From a checkpoint of a small transformer trained on Wikipedia.
Size: width 320, 5 heads of 64, MLP 1280 GELU, vocabulary 8192, 17.7M parameters.
Training: a variant of Muon for these matrices, 735M tokens, 5604 steps.
Each number is 500 + 50 x the weight over the matrix's rms, rounded and kept within 0 to 999. Layers, rows and columns count from 0. Numbers have three digits each.

# down: layer 2 MLP down (transposed), 1280x320, rms 0.0184, rows 37-136, columns 128-191
# up: layer 2 MLP up, 1280x320, rms 0.0848, rows 38-137, columns 128-191
down37:483533481493498483497391522516460517560458481492595445441516593483460544453501551414481470494566456471471413488469439387522544519497527381353512547426524487501435586485526580455509477352539566
up38:513477521454582483487550546561593465510479521490569456573474497450411542407513382559570524530544439535496419492496474451498530535472490494524424497496596515514589486567495576534554488443513416
down38:429517411486467570513449483591549543480477433551507480524444446595420566492492488549535480436535424493549548511465551483565471556496461588510562524561504516499457491509389504519542530465517485
up39:480458486485470463523495513508525443526489523535488574547473448433389534579506561522530536538586505396487494538572459582562569493482498442571473460427477470460507525477535554473510477481519443
down39:491630537520478466430598556495443550428580456464395653445539575545453443474433516426463520504471446516414549501462540478516459516425529521430486585453549480495467581480444447497534515497480563
up40:470414449412512564550516528467510534541509422465576613504439504513506461540421523583509408488498518484535476581590485493475543576475473546453533526510467564447543516508531605508497523529584542
down40:475555414559466487416564465429453589446583364447507363634459538490475523495491489435466517577598489506438529436502546516562335547431440433462534533523511559526627483496435589588456519473438497
up41:486497458551551575497515476546490511526482499495564528527484507486519401459417464501446530465462578574487488590515465473553481464490640483464495515602467556504490457451481516478522491381537525
down41:477536493540433519474498531446522500514515576492536446445523445498521415559515442484483463512503434520477508521469559501434531483504548559564587538372443487487515536477503508544513577391532483
up42:435457521420476469523448512544467402597494556521474507491434475535400494505448468513471509395480598548458592518562469513500570485530470563530454473435517535483571586575458533523486441606526617
down42:517494518487482486522476440465560569437465510479565525561512546487542494548463531436497521568499631377446533429578531498413470507407498551442464476434585501463475448482549514528503508437469581
up43:502447522421503486406524505484502510453575467478526480516526525499440509492519393502573466634473610537516538533525519502495451464505527421554528449487494490489473495556412609416546522451556438
down43:442552518542474468500486596503524531511527578512571467475583451545515474422463500522424516518469455449464460538442499414518478502522467541458493395554482512504447455472499503508502455475552498
up44:431467512541461581462540509518507445463551501526482544580532457584458414561486448541473517425524567519498545471461535421515557455498478576502429423518448470583518532579446567458460585569556547
down44:583504482570602468409451453500420489466466478490545444476471460526508495525558503457519515483483500526515459377492462537579486530462579463364540483522462551485488528511491431441480447484467479
up45:497471505471561433559480497443536504506543469422444549534468540522437515412600451545445379497577517467481573478291438509512581529419456513552570463478531379510533516437489465507448510547546474
down45:470505499507551460526500436556498481424495462452456504494526480550490507489494442539509494512561518530484485538397467562513558530393533444534530545425479519440531501533407515586518535439466487
up46:435570517431521498500539462453480516494548522535490404505552469534462442489525434514565490532544497525542594539559471525505441416468433552473531551506544469424486517467607441529424503591534519
down46:516458473494407473483531571467515462470500510448479538489519514482529550479436606481604482506407467484512422468426486484470424533609471475409515574519511501478592462479456564511511562458508456
up47:499486464493551488473489502519578549424554510548495457540538465526458514504509495402495530480522453553497565546513530581539569543436481508487474566498491523523483535511497456431466541507534467
down47:493471536426522531458395529559486500529484443467581501486527513533461599515481526507538456532521456430493442475485461477456489466502602514435509482592447470518447485515494485585457538442459549
up48:444516469468494520462563504469484509468531564483525452478529519456418461535502541410590591570536580504482555434512509512553430473538534502548543548530465491580518581534439442429514518552501585
down48:514509558574530476499485558552394494457472468472537599488499552522479454542452525569469540495519426488506453485535500520525458532513532537505475470467499559530521471557491460521519511396521449
up49:453425495416529527478385498521460491520477529476508508535514540435545509430469528471579471592453533539528436538509527564450489516312553475545504485501498530474429526489475542552550572542478447
down49:492504461469628517492560514555499563539467480530468451507492586511615600504446470456524429442523497566469464554519479572516530464488586442526462489504510554537520419560460469583540453568372484
up50:533534502549527441476461513501414481505527473476467482454473496533541527489513501447531491502488446495520477458440521578541550585445536490502472379511498523416570475564546501508465490529645451
down50:518451558505520484545500498408502487494479501533469446531568481474528554450575483456518467526537561583507529524466486524503505467491546497468536471551542506441592588447525514363490406505563550
up51:460493465534473434481502495557412498496504591429520490499486538592458497381579503493415563490502405478429518453484591506460544496482453512540537469605529583418501560537437494426522471541564511
down51:528517495515505528486571533592475534439443565534592539561562498500472558598427465448443446575559434482510458498496434494500509518546553515563493527556551513506458461559511570443499454498564434
up52:455518535418522470515500443542498576549499511477539523515537450499500520525451510528551536568458392476470480426414532596574551506573362452560470481507519560493440448502552517411604578499471559
down52:524640489545532504471501517557512520547448470506489561446504522458520514421420540549417528475570477416528443430454500444388454536402504459412531438612554569487523520478522438526465468514460544
up53:495484443497531500504564529512487522494552507493503554471412484544518561430434509439549435364512492534482434509478537466552533485523454493482567473490496435567507451521522528488397450526532476
down53:399534547589508538444535429532448552446445499589482470443475562544524538468523416502562509539524484530530582536556481476480433499532455574508462478517465503461483523464545490591513555464452535
up54:462551462578484522503582568516642450477582578504454493481443517468475519448544413557434554518395542515471446540492472426460562563482449518463552490476539460473559549447505633535505531619435549
down54:479420496476504492510532483453493406532452524534432566481403577552605469541491542627532520461462498480440602494654453550593495396443490508431462520476504451516546505535467538494549507626472525
up55:513550569510535567539421402579557515513582531546467410550547513502494516585521466502564483554377460536475517487491535535421454478473387538512450475433533435506486579536463417459560573432550465
down55:455506491577497534535401467580513534509429489473504488442485482447435520481495535531498573552445452477560470445577603510390466574488465400567419515511544505534483577495460495600518458541535479
up56:434535446566441533542514514542598567531503476509540412501500494486481484479450512478548482527557511483432488518563528543485562458443429439519556508504502530539506437575509531528508519568564472
down56:483461434516492589516449446463528417528497478516521501582489509552471564525480491574500498577437441507512395488509429536515505522461497546492462538526499509539425475537555465534459546516472456
up57:476523424501516484567515513517386461542464506424484473436407514482475528530568487514486568586565499539440390484492442437538533531475556487546615387471518563503448486497455627437498583574498494
down57:466418526441443526503519556456552492618558464556466454533583554541521589570450477527450379452498493472521542455408546461489463490515508545470468604430481409519461466503494478475492491469475563
up58:555517539442564558500432429567557527536486394456527521532488520492488486525532482604461466541503552533594475493514442452509492443610467558533475537529393500494444454474491473455560485520554561
down58:411486437530582489550448550420518512509572451549484494501486591432512530517608544476461540416483511513471451607515435466386460501506530551574446459479566471496546528505552498484479428478509428
up59:499557565471634436479481489495599394476432423465482411562620488517546496522552478592520449529549476473431518571494424447559460482536591461495516383415507406518531511551480548470484564534478498
down59:435534509489515526521503571504532569426351524498486458561506418595473471508601484451463465494558380458599523499423488478548446492517421449551560470590438457501450558500396525467493477646481572
up60:460516482495463512552475545492540514488505396497553548558558503457544493473433558605513454484460480461531536504435559575409551485525452551457551445398429528468453497463403496514477540432462481
down60:503527481409439575542564479536519442448462439533436442517402484491466498604564477487465512468498522449517489513524439448564485484483494402674499532397521618533567401451490510499574527527564431
up61:440409569402584507495497481527567560519486488476528452394453509545469507518473502647550410451514514524492474517530455453523476536445495545522512450489523597475523600490463583483466504387422471
down61:526520471455502468451504563578495487467479518599532504480480563522475482548500538555540397490588501576495479404539414524472438476471488532581549471542603569467471576550552539457540489455467488
up62:446441459585474481500394541528489574425522564500469579542407582470507512418430408484425508453458571566438504520514440528547523533516431536582480475513483526418523517514463462450502464529543488
down62:588526488567599433391452416421495499515482585517529560436542589405399501573539536506494529519575443508571455594578613433465532512591497535522478465534435532454528534412413458521496494536501523
up63:601431571461547314506535512444501395549480598567530493560476570482465406461402483537423477586535441487537515474436526522525528519487562437545498415499451496537465494512498498526540472415520445
down63:491426527450512571595544467505501584557545427468490464596492457571497528487508523537473516535497532553496493515463609365482487517522551596473543517485544522462483545375612516523544515518541533
up64:544452538554481526461458448594529541468517418512431516453467531511563501538478473499501515528540462480522599518453565476382537514615487531552367534494448492521549531461408493469497530375447499
down64:541496456493399549568505525452398507509510514518446521464545518471473466477476587483438492516513483470487405462492554534501437470513528433504426463480520534520527546489517531447478545563551411
up65:547397514438428495532526472456531478588485488433554595542438540465442431516543435480535466578437536466500496597511517455527582517492532513517530422615517492457533485474445539423547503453485497
down65:453492516595470610530520449487561504437474570473441419477493459456492544414581535460477510593472477568505492539459548523488462422653477430610446526571504497525507538451483456454472406529520494
up66:522512392461533546525487502533462494591472535471477476554476470509423528493400540594556608558480518455547549583514573403541517530504504478546486528471517501485421463550409496489425520603522414
down66:438500555548504438441557474581507470431464502446613479509497504538521444530469436450543519442469505565461487488509520515503542513438573545482562502494462509492498493523434488453481482473520532
up67:472559515541471503491459530536534501515489492487427568472454415477512563473526506570502575424440469532524587501511518527606536502513448423459436534490448504436509574441520484472473504482528551
down67:493535504604428498490464498513494466509516516516466549438503526428425473460469535442516491552483457444562515530501565404392588478479469516582586465551447532587531461547442482403514454495559447
up68:554549445515451391494494503403508511482453470534552539474482517523527460532450390513405578416537454419430495440522473489447542600523607550543526530521479493504528555529532470547347493475458496
down68:460493598541382533611554456462461539401564521483454503418507524450492503445525515493514457527537481593516500576420584493478472433456416464450436539512515534549464509455547480502541528469478477
up69:521485447482506503439521560502538536526520498546496541549488510460396546495497500512497485544559478515485531537574457480515500413454467463566484407508418518578505488501534456478506485438489615
down69:472520396512572454518426545505506535420414518552519604462558532405554550542550559545508457392558561461446556459473492505460479424500379459489571443519501557550529542464511496480476440606502482
up70:531462515479489513469583483536493609557457481504507511501494478425438416545445520535545556569486503464547463480498471423513567457465501500562451451564494586575545566518471447543487535447482570
down70:462547516482460471547471414561472573569563513616570472461504506514503525635482511490576552512504498501504566576471439468479510488468576499539451544460478485443539553403493509502493497551473488
up71:465401571430478444509464505439433425540534514508466516516436403554543476586448570558473505516434554551467472498493500480462440522484376507563483460622510522413502462550485537536385518474519484
down71:559568476538628477514510428436520534601480468467514508489544426392397496572491476545493488444508529508481576477526510518559491499443519495472488537536545451445449582489473507492464469527566480
up72:537461533550478590477535451459566498457530396515478490491462523522451640514607414441504564547477453493574533480495501438544557521488466505606541559494479557522434357539556501501513422539571522
down72:527518633481501487386547513569530520519414518435435518493524582593574464502533488499602589551542449512502450547439488524522545459522495417611551522505489476542533400445526512384482469471494461
up73:523547514421597481491547518501585455559475572437441475513454473455511490481494397479503552493520528562520605462531475573530511419594530590480474490453535576531533495559444432472437522435561536
down73:493549575503523568552473471411436539491506578497376505476477470529503474481516454455528538538549465557395506481432470620604487439570508492457508491430594495486487528550440560486512470466558490
up74:500468463460537522541570482533445588583502482445519519513526523460515437525579462514526471622513501458601478482543530494502577488450571499508416466492472410420535501661571512477423421514512510
down74:408553530459466540432481438513531474490536535423440516470563496554526446546467600471487520533533479452429527463537441566453479519431489403437440595530519515457471576374470452490451398480526499
up75:514492558521553451492522539521495392506466438499532530415469461554447546469471451572439388525569536437549457409531425512475477509496496595508435426496551486589541478522478613560530501550482513
down75:436499492506477506496462495539524609582573477436485493590509486414507644549566556511447450517477499542464564463510508442508521486437554404543500408482545523500436503517475555460538506502467516
up76:523429449522451504571529472479435554541492447572473515474535439440560595579556416530421540481570439515463516522523578502444602457534452492518443530498427541554515515563459463503552530538530494
down76:413536547559468454553522458548536522449489620493553435484536536504487550444461545456593509526472487507466512475487500540669485505466554413519484513498589475445434527479553542614509538533481513
up77:523503475522482560578395536410472509539502557509509560584467492510498502461562522429507561555489467440484604447555489548496474511515432589456446515593439459472603488506428482519429569519525426
down77:495530515521493476457543426505456497501520481499514419483511504505541500454557436569502535446507597540640494524470536522491485449499562493460467394491513564542439452493594455539562446510533503
up78:485492472554532526499417593539577358486451536498543543507538517513519521482559445546473467497425535434483568623467557501493524511465595518450469480514595483420374473424474448522389534517408475
down78:452451477431466560438602468471507457515479590424517497506573465459532487424443463550523421449551513436545492513525626545535473597491455482474490520461529478523463512533562487453509487644474467
up79:608469407493552476447430578439489486517524399477524543484591520467461457425559485537491598516496537508476564571520439424521505553574522502471487511456496505559498458458430468545503589568520465
down79:501549510511540520479404488502444552568499412577482496465493560349480465488537544469457512525472458584507536537384443488554617506493528463496518526358455535576509463468562513450489545534519472
up80:517477461436452512469517541525488353421559498481461440509449507436455510511572561614542487487535583397471457469495391544495587504477475526537555465455477500551498504417448491493514454476559389
down80:479434475480391577453404477559538514545438471461470419486454474526457454556482549637415510474543518488450452516529498536576584452463410516488624536566475549463537654536493527508484501467489517
up81:489453529471463467546487483449525548562547489490505597448515433479518562460570491454515480592539550564528499476504544536573465447472562457493512556465406499544504511448503498392468383504453510
down81:416482492538588500499453488391374465575487413526497608555447487488468547437523463475529471522458498624521432522473565556462559408537554495441401535605406507553476461482418468529437516478480513
up82:619476568563561579496567531507536531473556515457495416501472602464514472516517511519483456519559533554481433520539629586515494399420506539568421477489550523545528549464463413444428479607633491
down82:503514476484579504514463492560524485433494465487511453524429483512478499470537540585557629479479483500474551520543456529418402506516493500569545476400540628393513537544500537419570480454436538
up83:462484472451492403494607529554585502488452499472460489510466534460479521506493471530482521556583437530519496444522524503436537590493569459610539530478551541488424423454509559438442470469523539
down83:594505510514475489592504443492496587475518599464506445461512592492496524507421424509487495478579512397565490547531527504489417428495491513536588448450582468426532514563433521567534418520505387
up84:582581537479550425528482486419537546553472474464527509495547536568459545537479540477472537575548468463483523498463444506550497421520548528473481531575438475486609506497462566482508454410496420
down84:521515419561491529489483587423555440517561477492477445466493469459480516507412460521501575463472442439484523509484533562439445601488441495428696573491545484557491623474492544505506457483564524
up85:598463439455585544448525508488554555522522464499415552532518472506383511462576559504406500568473483537511476504499508493435492507511509503477477469501557504475444395505486568543493591427446414
down85:518565537523474477523537506515477422576487505521541441493500527595454455478551513571537508559500429512387517468570444508562465373525434560470506531488390587525434507470486563471480530572565374
up86:511483504429549509570556501519457464472484504466461477463521496519531494536457490497504515497411359448543577432430505571479486631497464487483517478543481568440539611473490546480332493535416502
down86:486552483506499422507496461561466540547502438397520496465428402502510456501487481478496558474567648514526521492474497517604465528422467468479514610473607438454402452527521612458510521502487465
up87:493561442507524502497549487476562468518513498512505550528457534414440525455493537435592515418488484516459508530513520465402510481530438477491480507418569556531538523494390532447509474484473480
down87:550493607434563481528511522467460477535467506573497508486461417548472464571506493568445487573550436596547512527564387478521446447570535499567503498568519421505514465521503542432495538498523489
up88:487473568547467412478397529500419538595410581546464535540444530532532469427497423449554466523408417443488513503462483412522484473543438600589543465495499505447463522513539498436430497497528523
down88:530507539426539548478480487452457538493557569416405498453588433446526562372508547536536483473512565504464589484568587607480455441451501406560488418468466471555513517473435537494468572502335514
up89:486561554489568488579379421597422565499524423479387539488533503549402495548447458529502510537480503465552480489465468553615547505494534485523533527489500485484601474538468454470588532438548524
down89:398469535493545510530477515614485503483569546591491509496483506438514560448466455612475514497502442536501451550491560481523468572510473497570497456455486535442522514543434419484555524470499556
up90:541478496576537499565405520601570540468544510496412467485470518496458419519446431460600519599394446542458506583471489515422513407477432466447538615489472559394564544416509519545519544512559577
down90:518449493529505446501554531550450496530515562514557509448511476486552505517418532524533506460510595647564449401468530495498505442485486411498490600430527493475504474599543507489507317550476510
up91:500493520474503494490495510404412443529506510482551439495479522573474550454463493573529486515528472527375561454448482431404474552602512413469526411546598475503504608450558515466449492498508480
down91:566509511470543518530475535580500579510509453563497470434414495472532498371510587521589465440534500544573453446468659484400498548557392458560539518497479500518494513444364552492443481542474570
up92:535481490458637437528540585466553487467532446512473495537619526470495453512527474478577518395565512504424447397480495473486536502467498446544510543532503454606526496547480508489554552494489478
down92:418594503511547459536429463409533516501469530546427476542537480492497521496537521481468468519528498602501548531541518443507469535492451566495460575601491475494556500608610489431480485504492539
up93:538499510468528458479547569514435479517462441523477486429537508443460450465486425459504613581529511485604484516534490466478459473548508466513580489525485443504528519529556453532436516501513486
down93:455525538470491507489502504518588568501502527489503568529450498486494473474510588471466509461530507454501581470500457488478500579442537512501483525463449536529458414452410520498528477483522517
up94:518477553520534487558513619431455561542474449552484539496530374612511469565461516538502501502572520571555405492531522416499494551544507483492550444531503519486502494511523457524514512540577498
down94:500510425501490505629459486474449549504399542487477482598569493475438503491458485511442462470514501566535449553485510549506564497500523530492493525453637451413509552473487510459473511530437486
up95:522424502517445351477430610551620515536490491506569429542488568400435541609492515531520566374546458499430376542482523536447536482480537398490519479546548474566533513491485538621495596528513531
down95:438415558550461569396512547439499472423435510551506528411553487539483538434476526535527526577421514511487343494548646574552614415612548422433456451550481485604498463392605530576496506528506519
up96:483580547480450383495425529485538502477498515541515512523489438554455505475528473525550544455547569503366491507513522443488441486469502500516576548506489479417475561448499429527485572572470449
down96:532519495529424493480486486484499483487506403485530492496533495512468450530455499577620478491558516519559547614552578437503578498453534508475473510414520505482485537530535500542460591478579415
up97:467465576486463576554478440490566451405555560481459475489497505536521518462510456382479528512434503499538523476498557577541488570445474465577381514473515492425502510482496553532611487474580538
down97:504455458461517414460508458477492393538518483522565543492545457530526411507457436401511506515509467462536470521437486492555432546515458500467485533538447478545601567489480433537554486582504495
up98:595444528468484438553581530510552547454380466416568456527457498566474461463442510520459460431539575547420485533537434568497410455586477473610465557504468568463529456525464575472654495364560558
down98:530526427520411491508464564538571537544374447463453581524512450440440521477569478610627474490521500476563500486453475515448490495384496523450481563501553483464503504568505455610494503487579506
up99:521580532554468442518558563490415489493439411475557471492448445474576535497506411450509490539491559411563479464512441543418495391517523459509519462453460555520465479448448440541490546506502521
down99:393531556374532504506454512484416453417456506536555441519497454438498481592490544457521467563456478548547524459498437449513541503531513443573503537442475462584440531522387489635484427460603483
up100:473477490577403460473497561508584478518502504480537475483519527491485532504517507451459539464463388390499525455463446444474586483470476544491585485541429415498460499523518461553452536457539469
down100:516470519555496473569565429515418498534480464530482501447500532475527507465425542548505546543468492531502492557594422541526489508492556460521444538540446498522541518469491492547512388490483485
up101:495447527570559445528561432469500489563552492571519366579498398554469365520558588528518445455533469455439419522493503405521566572612432431538418475492446556540477487556430493434486452545576524
down101:368597593609470558581539564541526472586430468508526597509531534517519538471456463459524493510459563506542460540488500482426448483576471519445473521518501578567488548532507421527493513466478531
up102:417483513545408507530508412518550491544488522471486446538441523525473488515469529539508524533434540585494548549461544513490544493500521452427515509482525490489427455489495516470557459514498427
down102:460524682501510536510615507495420498416521502417567561507457473548624518456518480427497483381443578516423587426507460546443467476490529491479498523471499478512441428530494579541441508505437508
up103:557483490491449433551529517521652485503546543484533468426482597550510486564539536546557534459553487385478521507467513542468561578533492538489526409508503467527453420436569477612372552513586602
down103:517476451455486475485463481432438409443425531459411538543490509571493496503576545512568517511581564482502536464483532532434457491551408511451416456476450501584488491525439579517493462455472505
up104:515508478467521474446575495518467438500428512454522518485595493460506459461442511493520677502515519469418503491470417528594514507569521503464554485479436538500418497513551484598542455551409486
down104:523527480507427503340479477468483528468534541461570558551506472532527542504436668440468473461513555516530555564445491466433495561582464442460446521534443566596457522458469489565579473438407455
up105:540590593349585611489422472548468464492520545497547474522586483485448504546493549517482478428519491548550497493592405503488437483502393471452404552529474430517547436503565429512441446542553449
down105:532510498498399477491530485447510513510427519425517391469429585424476402515497426446447464512457490484452517496515416464388566565606595531496519432397458573425404495510475492377538541547457611
up106:552491501465464447449531572553459447555526563526503448455566528469427476520539569545556551540466575510548472528534530504469556446578538481614474489555506447451602477505461435516446547471548527
down106:540579485467471515443482512510458504580461503595528512579459640543558464522439450607533502495573491438475488471495515568498468568591466507431497487533500488545414464488532530551498460554513469
up107:503382522537534510538505423540486470503476504498593524507442532470561563512506596363591532413472490531501411486535562575568500482547507545472384500528461529476501473562494552532503480457494475
down107:552517488544481434439571586489521468555559462550470498488504483502445526521498468547427456530533489517486531449541490490461516480564535487492534515492530501538462500439493408507505432555488559
up108:480465449525402419518445499513409516508494511451441515470484535488491466583542456406510603518558555375508516517537509473503539460523512533517565499439616387539504579550510583509490377493535496
down108:466503466573386459465540519585476525537545487438495535416411507478493469433569451555525573625456523459469468445561477548520515565531561516544515478512557507521482504494391477479466488490489481
up109:541524472473537450463642514567550467510491474467605501463628556430569482509492451500475539441550428565574435580407408453526491490461502439479426483614497518505605515476443460551568514539479490
down109:480470547524521462542448527508478493503338445495441501538561613551509358464593547564474505455488473547529502475445452484488524580525444465457507530487449598450609544557472540426458453472471480
up110:530514501476578422464513543516502593446539445474516529580531453497452530457555458515496462514507470561478452487508528500475495489546528452496463531445448495587555499499482537527466558521553518
down110:527482468526494498428528513578465614426488428501459572433464471481519534440604490510476517522530548420469506507502452468666449503452541467410486484530506466471502524482527519438497504542489510
up111:462488496509517531481497452523435485464549503526488594529476453518479485523590450546494466531489531489493538531577464464465560474502526599508490549444493404450569523483503557462485484506498545
down111:462509425592464461532446562557481510505473463608509520450488478520443509484452528463486478402617430563509542487490488502512497480498497537524538578443513441472485417494531425433544484541467597
up112:471523461479373415474493525460509458456485455484456496401512573492446474467539536478415487527482486537606497545458456540554539531589513540543483525450371420428546561464482580393516504531533432
down112:547579509437564536511493461463497538542408499555493475446484421503544517422550550587447460449455429533548529441477542469449419504502523473446485508537507492506496549516473494500516614532479495
up113:527423530604530491457523468490524453397505499486457535521492485489531492521529508526420505470425488594542555529491425519396524559462543537466538460491498440476564516510494604555457500579471439
down113:587571465504514409526444539442531526518505525444498464454492427537572599535445480514481415570461539456539522448519467479473504435504559554511508493567522473542449508521533473471471493516509613
up114:446468446473492533594495498465370540467494508550476517553469508510553511437550533513470511462470548460523575521437566494479539550451461504538486618533514433559515502507473503479429501553553558
down114:559528431567521510447478468445629531476523500467547574428592487524473536587394501480498502579534507559529501490480480506518553481559549456481549452507443500538506504488501490478486515490451472
up115:492460449467539516340590631587586479389505426461455415569447486515479485460537484470564468418483480543403489512437540482475503512432505465506410525509625563450578527467476570562463487561580533
down115:586462560438521529544443524560465556563502498479503495530453544499516450541496490533538532513457555551471470583449469431535553477610512595522484505449515546523618493494533432466560494507587492
up116:506487448400584493483457458617559337568497504538479540411515504537436579543545496567558571583439513533517412493557465537580416323519533414497349518465567474486395435482475484518605524437518511
down116:553504479507445479518559547532436492537470533480394516517480494475464439581505629423537431485548454587528530597449484498528456543513607566511436495460378506449454508513493464506540450496653535
up117:487486463440515466518533414438551390414540501439383551500556506558513512500542536410566467500485590378486494496484458497463537529556511554490505508533556569542632408548315540483534528492575456
down117:535456494554453380504505531504439538516520454472561533542484525479458465521532484471324516531409563618526471505592529436536502553524387513575496515483539478443513513420606538426478503398433436
up118:458542571548444552479368507395534506486480565525419491663541521474515520478555566431511475494472439573495531580481569448479539492447479509464586478486416454437480453512477535491491484524576542
down118:491465434491408486485412468454489468552460485466531475426428652479502496532460565474456503520473488440427433499654555525563526446598492500539460498603588505502544441523490558437493545587454496
up119:481452477412537430443484590429589481415541515467591478518535498457405463472560392527474387492528482563416521520597549501470459489443556504536504493457560534568491596517525509507418484405571502
down119:455469442442513539508448523553477576537475529468458602498466438416591541547562496516477460447563579449352509483509648537494469488535504472553526485551577516516475495531589527476427431564522563
up120:525494502540441563507485595612537541456472497424586495468482470549444548559487400500454571405504492561557572463486467561485500495508588488507397466496481532553520529499585520472456471414536417
down120:504480391537486527581441512604513449408466497473526472411485509470462568653528509485510490482459548485500463530428460509435418555495472464593492526475487444534518526531508574562443547503432560
up121:491574459540449471534597538554394494499522478543447481536580515479589441540565416498496529435471491533456414523496458477422463492531480496531545405541512454533364512519451617621588588545507472
down121:485518476505433488441550495561471568510528530556573470553497445499466422450575417491482420476503471549527562535496442566436397500526430542450458512587489492496418519558492580536550482555448493
up122:517447512434490534492514547435448598579533515480452486397510408511458470536481509497560509469491498493440477520506450526436406432534551546453495427540548507489543453426495589483560540487544525
down122:415512450468464447537526523590524455573377558451507534443564436485478483567471591526457562454407442421521385508544530548411392507482564448465483516497488490424424484447511537567495454519537474
up123:476473554465412533480551502504444526493414602483575541562564544513472548507471587510445509438432425495426497550489416527582540525636556483495513490497588477430476481487431521535444546588564468
down123:571401403479555415461512519504481584508477442447541599539493474521534452483400482459469537469470569523366370512561544466537512467484490528436639629675475529428512508479465505451468547481527518
up124:531479418482473480518512476528588505425429566471445453462414537500481490464489492521522483484529369473511510459477564512491512457444527542510464572569588518469581512509539543556425447513466485
down124:500430444499480461521510518579443557508478485514545496464497444483561563430533545559423439540492608453428527437431518439537500520465558468497535456482432524529423533465613449488541591488528463
up125:480529477605513468409528502498431398443443527464458526499562516547456538568489473471511473498568527520453505407513399466550509553494518548577549429491527452561559503437573494492388471552505453
down125:475563569509439532503589505523475426504495460489507502512512512509451491461498428458526431496498529484473557537528572536505476412461495463485502524496433543477434566527440474516480559456534576
up126:446571463463535502530487510530563508471430572449467544558600429419487474587498521462503450536493465449473392462532504476533497386469503517443516443530565429531452522507552552493590522493491399
down126:510423422440534560513408543399528421492510550495411440603529436463465432506534474410510483502429550493467585459497559519514413382536549421496514531537498462522471532571513478469452430524435544
up127:507498567449477517531454396604515468545501495515433472507568522482499436473496482441535558531557454442442553521383595413522542458478393468402523476496566557554528432584465538458518580537552468
down127:507512485448559488477573558479546570527525504554585551526502441538510482455562552498458535484477449479519492459585473535469498599528475549513534510442512503531481457491422426541535583449439556
up128:498474469466506411544538570436533442374479520491504524456551479544393487446475450496463461533505501567551523507404466502580457525550529481587468494473456369507464411466557575589548460376556454
down128:503529500511552463425443579547486486542473498483483495465473507587557526571623473481467530449485458458456491506407508444588500640612481537506530612503595547469514442487506446424436565497440456
up129:581501512585443592424481547413497555558441478459567422507478461521459475487442522569501490484489520517406446496533560507431508495423545428521402448514398514519509552504470507475475462501536431
down129:479577558490506470476420505537542439417496592517561436450430439453566489502553378518523612573466514456484441444513499596489541482437539476559586461441524523393528562509536531432410465463398472
up130:527532506502467513516616506476509485472500550536466415486556414513445505414460547530490492490480537525506404487396470512486526432429493506563441509550617480534573545429567480545423528594511520
down130:513507486471517485539508444466536532512468416487513553531554503471496580533578538466490508506489571491534538407574569516528463384524497421493486503470470444530408472546445494561447552467504492
up131:562518457448510453477396476530493392510496417452521472506464519523446556502418423464473543376484477515430400475488515572535546536467502476579535410509528481498408453572573529451518476570506490
down131:517354475545339478511491475487509453434585529476408418333451493481526577607427503438495470485460617438504465470521496500434549447534427465442534450564404549452462552518549449502531493488485489
up132:528438535483614454503475592546375486507414577483492523477521442536572475511526518446507501387530484444510499428523495528493480547456496522538489468518588446536542452527473377552527486505464501
down132:503455548455532471442498624501466607465453459436519437511565492553492582508445525526480471520519559480496457532604536575504429517490536514517482545545505489485501502485457521526474409427495516
up133:480499552486473519480454425511476420500520463580461515437587509518545518564475469474464531606537493484488469424511499564469549419478447492467505511468523496499508492456592551523573505573557475
down133:506538479533435510465490497511503484485462498484531551537558458511518549481577557567566458486504429542421423370543518579464526446438446505543504503519457520485506473497509499452506496460440524
up134:501514538531570521446534536535500563554436403533516559512534402572509508483501510445404508455432493439560554516502514571592434491531494533587517607505507473506513494476525481544559525500550518
down134:476461419504567495456477514475485448418583381554489471400586482508524381470502541448523497544463528392501513462484618574476519514448525509509515544490502520500471470447519564544550500526468563
up135:496380513602443574542535548480516483485510511582485450549581589557545501559474520582473449416531467362429467468547454423503515585480510436524500525521469513432502545460472538510488577482524508
down135:460532513558549489501454555487435481431449428476495616446523459524502472513511529413544520494515424563476484511468495547551501503476504501452480545496588438602518359531511544587470493481478543
up136:572383506476432515532468451538526492531527545554472499440461505538410527531441414453426513545486442487530570551501577536515468433456568439484439450434427514506511455535592504548431544430466593
down136:467466401515459510496461491499525613525488453601473511441583567508456507473467542467477542538430532542523481482535541411441493478538555633531491438450471434500519501480509544529463520575470520
up137:466486454538539465504433575409410505602485514523539432536550586528492505534448554496575468544606493468466545451538481405458376603566574495513469515564461493534504485466566512507438517530539463